Weights of a small transformer language model: 203M tokens, 6180 steps.
Each number is 50 + 10 x the weight over its row's rms, rounded and kept within 0 to 99. Layers, rows and columns count from 0. The size before them is the row's rms in percent of the matrix's.

# q: layer 2 attention query, 128x128, rms 0.155, rows 94-95, columns 0-127
# k: layer 2 attention key, 128x128, rms 0.152, rows 94-95, columns 0-127
# v: layer 2 attention value, 128x128, rms 0.218, rows 64-74, columns 0-127
# o: layer 2 attention output (transposed), 128x128, rms 0.187, rows 64-73, columns 0-127
q94 073:46 31 42 74 44 43 37 33 66 62 51 50 45 42 38 65 39 42 51 52 51 46 51 70 37 45 41 50 44 44 54 59 57 37 69 41 41 48 29 47 53 45 53 50 50 39 65 45 41 53 42 53 46 54 53 39 51 27 30 52 46 47 53 36 36 51 59 26 48 66 62 55 64 46 40 56 52 46 57 68 46 55 75 58 33 50 52 41 52 48 45 59 47 48 42 38 30 50 45 53 52 49 38 57 48 65 39 37 53 58 44 44 66 46 44 45 50 49 37 40 42 33 37 53 50 42 45 39
k94 054:44 34 55 63 47 49 41 62 42 43 47 45 59 47 46 65 44 63 29 47 41 65 46 50 62 53 54 52 57 64 47 35 63 34 55 64 48 64 60 53 36 53 58 54 56 40 49 33 50 45 75 62 33 53 47 60 50 55 69 41 44 58 68 48 31 50 34 36 53 35 53 33 59 60 35 56 41 39 32 62 72 45 52 50 53 61 46 58 47 55 42 46 51 46 53 61 54 48 61 45 51 44 62 38 34 58 57 51 53 61 40 41 36 52 27 63 37 53 43 47 44 49 37 51 41 48 55 40
q95 083:53 45 32 60 56 66 51 45 50 54 51 41 45 43 41 55 58 21 49 58 48 51 29 55 67 67 37 53 60 45 46 61 58 29 58 38 47 58 53 50 41 30 53 42 36 78 36 40 33 40 33 55 72 47 46 51 36 40 48 55 36 45 43 60 49 65 45 43 46 46 46 43 47 77 40 53 46 55 38 38 50 44 65 51 30 50 49 37 59 60 56 39 54 47 56 52 52 40 38 36 38 49 52 46 47 48 50 45 51 47 46 42 45 48 34 56 41 54 52 47 44 43 38 53 50 31 43 36
k95 055:39 60 43 48 46 54 51 55 62 64 57 48 65 63 49 44 59 52 10 22 54 51 45 48 65 30 54 56 44 48 58 52 59 39 49 43 46 60 51 56 47 41 36 33 47 37 53 67 60 60 48 41 42 56 45 57 45 48 56 37 46 51 50 30 60 31 50 49 53 58 33 55 61 55 51 49 56 46 53 50 39 66 21 56 48 52 42 64 42 62 53 50 56 45 52 52 39 61 38 64 57 50 46 44 42 50 37 59 50 47 56 53 38 45 47 47 47 58 26 46 56 63 41 56 70 65 46 50
v64 094:55 41 46 36 51 49 49 49 65 68 37 43 46 38 41 41 42 72 74 46 43 58 54 54 60 33 34 42 66 39 31 57 63 43 71 41 57 63 39 51 55 36 42 53 42 71 49 41 55 50 50 32 45 44 40 49 48 48 47 55 54 59 62 63 56 50 38 57 58 42 42 54 51 51 43 55 40 63 50 64 43 55 63 59 40 59 49 39 42 50 58 44 37 41 55 53 41 54 63 58 48 33 40 67 53 47 51 45 39 21 50 44 61 51 56 62 38 54 38 52 35 62 56 62 69 48 55 60
o64 110:36 66 63 50 37 25 73 49 42 41 60 51 58 50 54 44 50 39 50 48 45 53 55 39 54 58 53 59 46 59 53 33 48 59 45 54 43 37 64 45 40 60 33 58 53 40 50 36 59 38 66 47 59 41 58 46 53 68 56 52 51 58 48 40 61 45 45 71 41 40 53 45 57 39 45 54 54 41 39 42 50 52 53 45 43 49 49 64 40 57 53 49 61 53 42 43 62 42 66 44 32 54 67 33 45 45 49 56 71 68 33 57 54 52 38 42 38 49 58 48 56 30 61 54 42 55 65 18
v65 096:54 60 37 47 44 47 52 39 44 45 58 44 66 52 53 36 55 26 50 34 54 58 42 52 35 46 55 78 68 51 46 41 32 63 36 53 43 45 53 49 59 41 53 52 48 42 58 55 62 41 60 50 58 66 46 52 56 63 53 56 59 50 48 45 39 43 45 25 47 43 48 56 33 43 57 57 43 43 71 39 45 63 54 39 50 47 67 54 45 71 53 64 65 38 55 66 55 50 36 47 50 61 49 25 46 55 58 50 52 55 46 64 67 47 56 42 41 67 68 45 66 51 55 68 46 47 45 57
o65 112:51 55 43 37 52 43 42 47 78 53 62 61 42 51 38 72 57 43 44 55 57 48 29 55 77 42 34 36 52 52 49 53 65 48 51 46 49 40 47 46 56 30 56 51 45 62 45 48 44 60 20 41 54 54 48 49 36 27 45 55 33 50 31 67 55 60 63 47 41 50 39 69 35 61 52 48 59 62 47 55 51 50 58 67 56 38 40 51 63 46 55 47 43 58 40 46 51 43 53 54 54 43 34 51 56 64 39 60 65 39 69 35 53 55 56 52 60 48 37 53 48 56 54 48 44 45 47 52
v66 089:44 65 52 65 60 60 48 62 43 49 53 46 60 58 51 48 64 37 41 54 51 52 32 53 31 52 72 69 55 49 57 40 45 53 34 65 62 38 59 56 40 36 55 60 37 55 48 52 76 43 45 45 43 51 22 53 75 45 58 58 72 47 38 41 34 47 77 42 59 38 40 47 45 49 52 51 42 47 41 45 50 42 61 55 50 60 45 73 43 57 52 49 51 39 48 54 37 57 50 49 50 48 51 28 60 42 48 52 49 62 59 51 73 64 44 49 56 47 56 50 49 50 35 51 38 50 51 50
o66 089:58 58 56 28 38 54 30 48 62 54 63 52 53 40 58 57 47 43 52 47 58 58 31 45 72 30 43 35 47 58 42 57 50 35 63 63 32 40 43 50 59 41 62 41 51 56 65 52 47 48 41 35 61 56 49 40 29 49 62 63 42 56 52 61 58 45 34 45 42 38 49 67 41 56 64 64 44 44 57 50 47 62 41 57 67 49 48 43 66 55 46 63 61 49 41 63 39 37 50 58 54 54 42 51 39 55 55 48 47 41 59 55 29 47 45 45 42 61 42 56 63 71 50 67 57 53 28 50
v67 104:47 37 56 53 64 56 56 59 41 60 51 42 43 30 57 49 47 62 56 51 41 58 60 67 64 52 50 40 41 58 50 46 48 59 49 35 49 80 64 60 43 29 52 49 46 51 51 63 27 55 56 47 66 44 63 55 25 53 32 55 57 56 51 44 68 59 40 53 51 46 47 54 53 50 47 36 59 60 33 39 75 44 40 51 49 50 45 52 60 57 54 50 47 57 65 70 64 46 41 44 40 52 31 58 42 48 68 59 53 62 57 57 52 40 42 64 57 57 36 66 36 45 63 45 44 53 50 46
o67 114:50 45 54 47 52 51 54 52 53 40 38 49 38 50 34 58 64 65 50 56 33 55 54 45 37 59 56 44 45 44 28 30 47 35 52 38 61 44 37 42 32 62 46 46 46 45 56 59 54 55 42 46 54 49 46 37 36 68 64 51 53 48 44 56 35 59 52 40 58 67 46 35 35 32 44 56 35 57 50 40 31 68 58 34 27 51 47 38 28 53 50 43 67 44 53 31 38 62 51 53 58 48 68 42 51 42 37 45 51 50 46 36 48 50 65 42 46 39 50 61 50 62 35 53 50 64 54 56
v68 079:53 65 53 42 38 51 50 50 55 53 56 54 45 39 42 73 45 79 61 43 55 55 57 45 47 43 46 54 52 48 50 43 56 62 52 51 60 63 40 51 49 45 60 51 43 70 40 53 48 62 52 55 43 20 48 54 46 19 52 37 46 53 57 42 37 43 61 62 47 32 54 58 60 61 43 22 48 63 53 71 70 40 25 55 42 46 54 53 45 34 59 60 57 55 56 44 50 52 51 61 58 44 50 41 46 47 56 56 54 64 62 58 46 56 45 50 38 59 48 48 46 62 44 63 71 61 52 47
o68 097:44 36 51 61 52 41 57 46 45 43 50 37 59 49 65 44 45 40 44 69 48 40 52 50 66 51 56 50 62 63 44 57 35 61 48 61 65 61 48 47 50 62 45 72 58 51 52 46 52 37 47 40 44 34 45 60 56 74 41 51 61 41 31 48 39 47 47 38 51 55 41 47 51 58 47 55 34 53 46 43 54 51 57 62 52 68 28 52 59 81 50 47 55 25 47 62 55 38 47 42 39 33 60 43 58 33 56 28 54 40 48 37 44 51 45 47 44 47 51 52 58 45 70 67 42 61 56 60
v69 088:39 48 46 37 41 56 36 60 21 46 55 41 57 52 57 65 42 39 56 52 45 42 46 55 39 55 40 56 56 35 50 79 49 73 68 42 33 46 42 38 46 57 47 43 55 42 50 44 52 45 51 58 53 43 50 67 38 40 43 45 54 41 51 71 46 55 44 50 52 39 69 51 45 62 54 27 64 51 57 41 56 59 65 45 55 49 53 52 28 21 42 54 59 29 54 60 60 45 62 62 53 55 54 46 55 64 39 44 43 60 46 58 59 56 46 47 42 36 51 49 58 44 51 49 54 48 38 63
o69 102:54 62 44 50 61 37 69 56 63 56 64 60 55 63 42 58 57 53 48 48 47 51 59 82 47 59 50 52 49 48 42 46 38 37 59 52 64 53 44 54 59 44 62 37 47 65 42 57 36 45 38 44 37 66 58 33 48 51 45 51 47 63 43 25 51 42 57 46 50 71 34 72 44 48 59 59 33 40 52 56 40 50 41 60 24 56 49 44 71 53 51 39 44 60 49 24 43 52 46 49 46 47 62 50 54 61 50 54 57 42 52 54 47 41 62 52 66 51 56 48 39 49 57 61 68 43 60 59
v70 073:42 42 47 69 44 70 64 57 64 43 50 45 56 69 49 52 42 51 39 49 54 43 47 48 53 46 56 34 29 58 26 49 62 40 50 68 47 63 60 52 51 52 44 40 50 47 57 40 48 40 25 47 45 58 61 45 54 45 66 50 41 46 64 57 58 67 15 62 54 53 47 49 34 43 48 30 51 40 52 50 57 59 65 54 64 50 53 55 53 52 45 58 42 40 51 52 47 53 56 51 58 41 46 61 61 53 48 33 46 39 53 35 32 53 39 70 50 40 36 52 52 67 53 33 47 47 63 56
o70 100:42 53 37 33 53 44 47 56 42 47 58 52 49 51 38 50 35 63 56 52 54 39 77 44 28 53 57 63 48 54 60 45 56 53 42 56 41 56 36 50 51 45 47 45 36 37 46 54 57 68 71 71 52 44 45 48 58 54 57 45 56 65 63 44 51 30 50 66 62 48 64 39 65 55 35 58 45 52 47 42 39 55 62 58 42 59 49 71 54 53 45 40 53 55 59 45 54 66 44 45 45 60 37 50 38 47 61 55 39 51 36 72 68 43 62 62 30 50 53 48 27 41 44 64 40 56 54 42
v71 109:50 43 63 58 63 57 69 44 50 53 41 49 41 42 52 66 56 65 38 48 49 60 71 42 52 51 48 43 31 50 53 44 30 47 41 38 61 59 56 67 44 53 42 51 47 50 38 61 38 51 45 59 54 49 63 38 40 38 66 53 53 35 53 63 64 63 40 44 45 68 57 47 49 35 50 36 63 64 43 58 70 39 55 43 54 45 36 39 53 42 53 54 50 71 52 39 44 53 50 33 36 58 34 67 38 55 55 59 47 54 51 41 33 51 33 51 58 49 38 48 42 56 44 28 39 38 58 39
o71 112:60 33 42 44 59 70 31 51 55 57 32 39 45 41 55 54 36 53 52 67 53 31 65 40 34 55 60 49 42 56 41 34 52 52 55 57 63 53 32 39 41 70 52 47 69 36 56 70 57 63 52 59 45 42 51 64 47 69 40 51 51 53 55 55 48 45 63 38 74 62 70 37 49 54 46 58 43 65 60 50 47 59 52 35 49 49 48 52 52 49 42 58 48 39 60 50 45 66 46 52 49 50 55 49 53 45 52 41 26 49 39 56 46 43 58 57 36 49 47 54 27 51 54 63 63 61 58 60
v72 114:54 52 49 34 39 46 62 66 49 49 47 53 54 47 42 48 59 34 23 54 59 44 51 53 37 49 51 60 53 52 38 68 47 38 64 47 51 34 44 36 57 58 50 59 45 59 55 28 53 37 48 43 43 46 38 62 72 24 70 34 45 43 56 42 47 54 50 43 53 50 47 62 32 51 58 54 51 36 57 65 46 46 35 71 56 55 51 52 41 39 54 56 55 44 40 56 59 48 65 48 61 47 38 59 55 51 45 53 35 39 49 57 63 46 52 55 36 31 30 31 49 53 65 59 47 59 56 70
o72 131:47 63 40 64 49 39 31 40 45 48 59 58 34 53 56 68 52 49 52 42 35 60 35 39 46 39 72 40 32 55 53 39 51 50 43 67 38 45 37 42 40 46 43 38 44 50 43 58 42 38 41 51 37 62 45 39 43 49 46 43 46 55 41 50 39 27 53 48 54 45 51 51 51 48 43 61 40 43 50 50 40 27 45 56 46 63 43 54 47 71 42 58 49 51 37 29 46 52 50 27 39 48 72 49 46 55 66 47 41 64 49 29 37 46 50 48 53 52 54 36 36 47 53 63 43 37 45 31
v73 104:40 45 44 57 51 53 46 28 44 56 52 60 40 72 64 62 47 47 56 56 53 40 50 43 57 41 65 31 36 52 27 47 75 52 51 49 42 60 64 49 47 63 52 47 46 47 53 63 51 54 68 46 36 44 32 45 49 59 34 39 50 46 49 69 53 68 56 29 44 49 48 29 63 53 33 45 36 44 53 45 54 38 58 67 62 49 45 60 47 46 52 63 49 42 56 40 29 49 54 55 55 48 54 49 36 58 47 44 59 56 58 34 44 62 54 51 61 31 51 51 41 52 42 57 36 29 48 39
o73 125:50 47 57 36 56 46 59 56 60 41 31 49 52 36 39 33 41 57 45 57 55 41 63 45 44 59 40 52 44 66 56 57 27 46 43 59 49 53 52 64 68 53 38 65 44 40 49 43 52 58 59 54 64 40 60 58 51 48 53 34 37 56 47 25 68 28 31 52 45 45 60 54 60 34 52 59 54 55 48 50 39 68 67 56 52 45 46 45 47 45 56 45 43 33 58 52 70 56 31 57 55 53 37 48 48 32 49 49 37 60 35 68 56 47 61 54 34 49 33 54 56 50 66 37 54 55 43 53
v74 088:46 47 63 42 46 40 68 53 45 35 45 42 42 35 55 60 30 62 33 52 53 60 60 51 38 59 51 53 41 83 71 35 41 73 46 45 58 53 44 72 47 51 59 43 45 41 64 64 54 57 40 68 45 52 57 47 39 42 49 44 38 61 46 42 49 46 43 55 34 57 71 40 41 48 50 59 54 49 49 60 48 57 61 55 46 37 53 56 49 35 46 54 59 59 49 48 52 53 48 39 38 69 53 32 52 57 42 62 39 67 63 59 35 48 44 40 66 47 49 41 56 43 58 43 37 55 50 40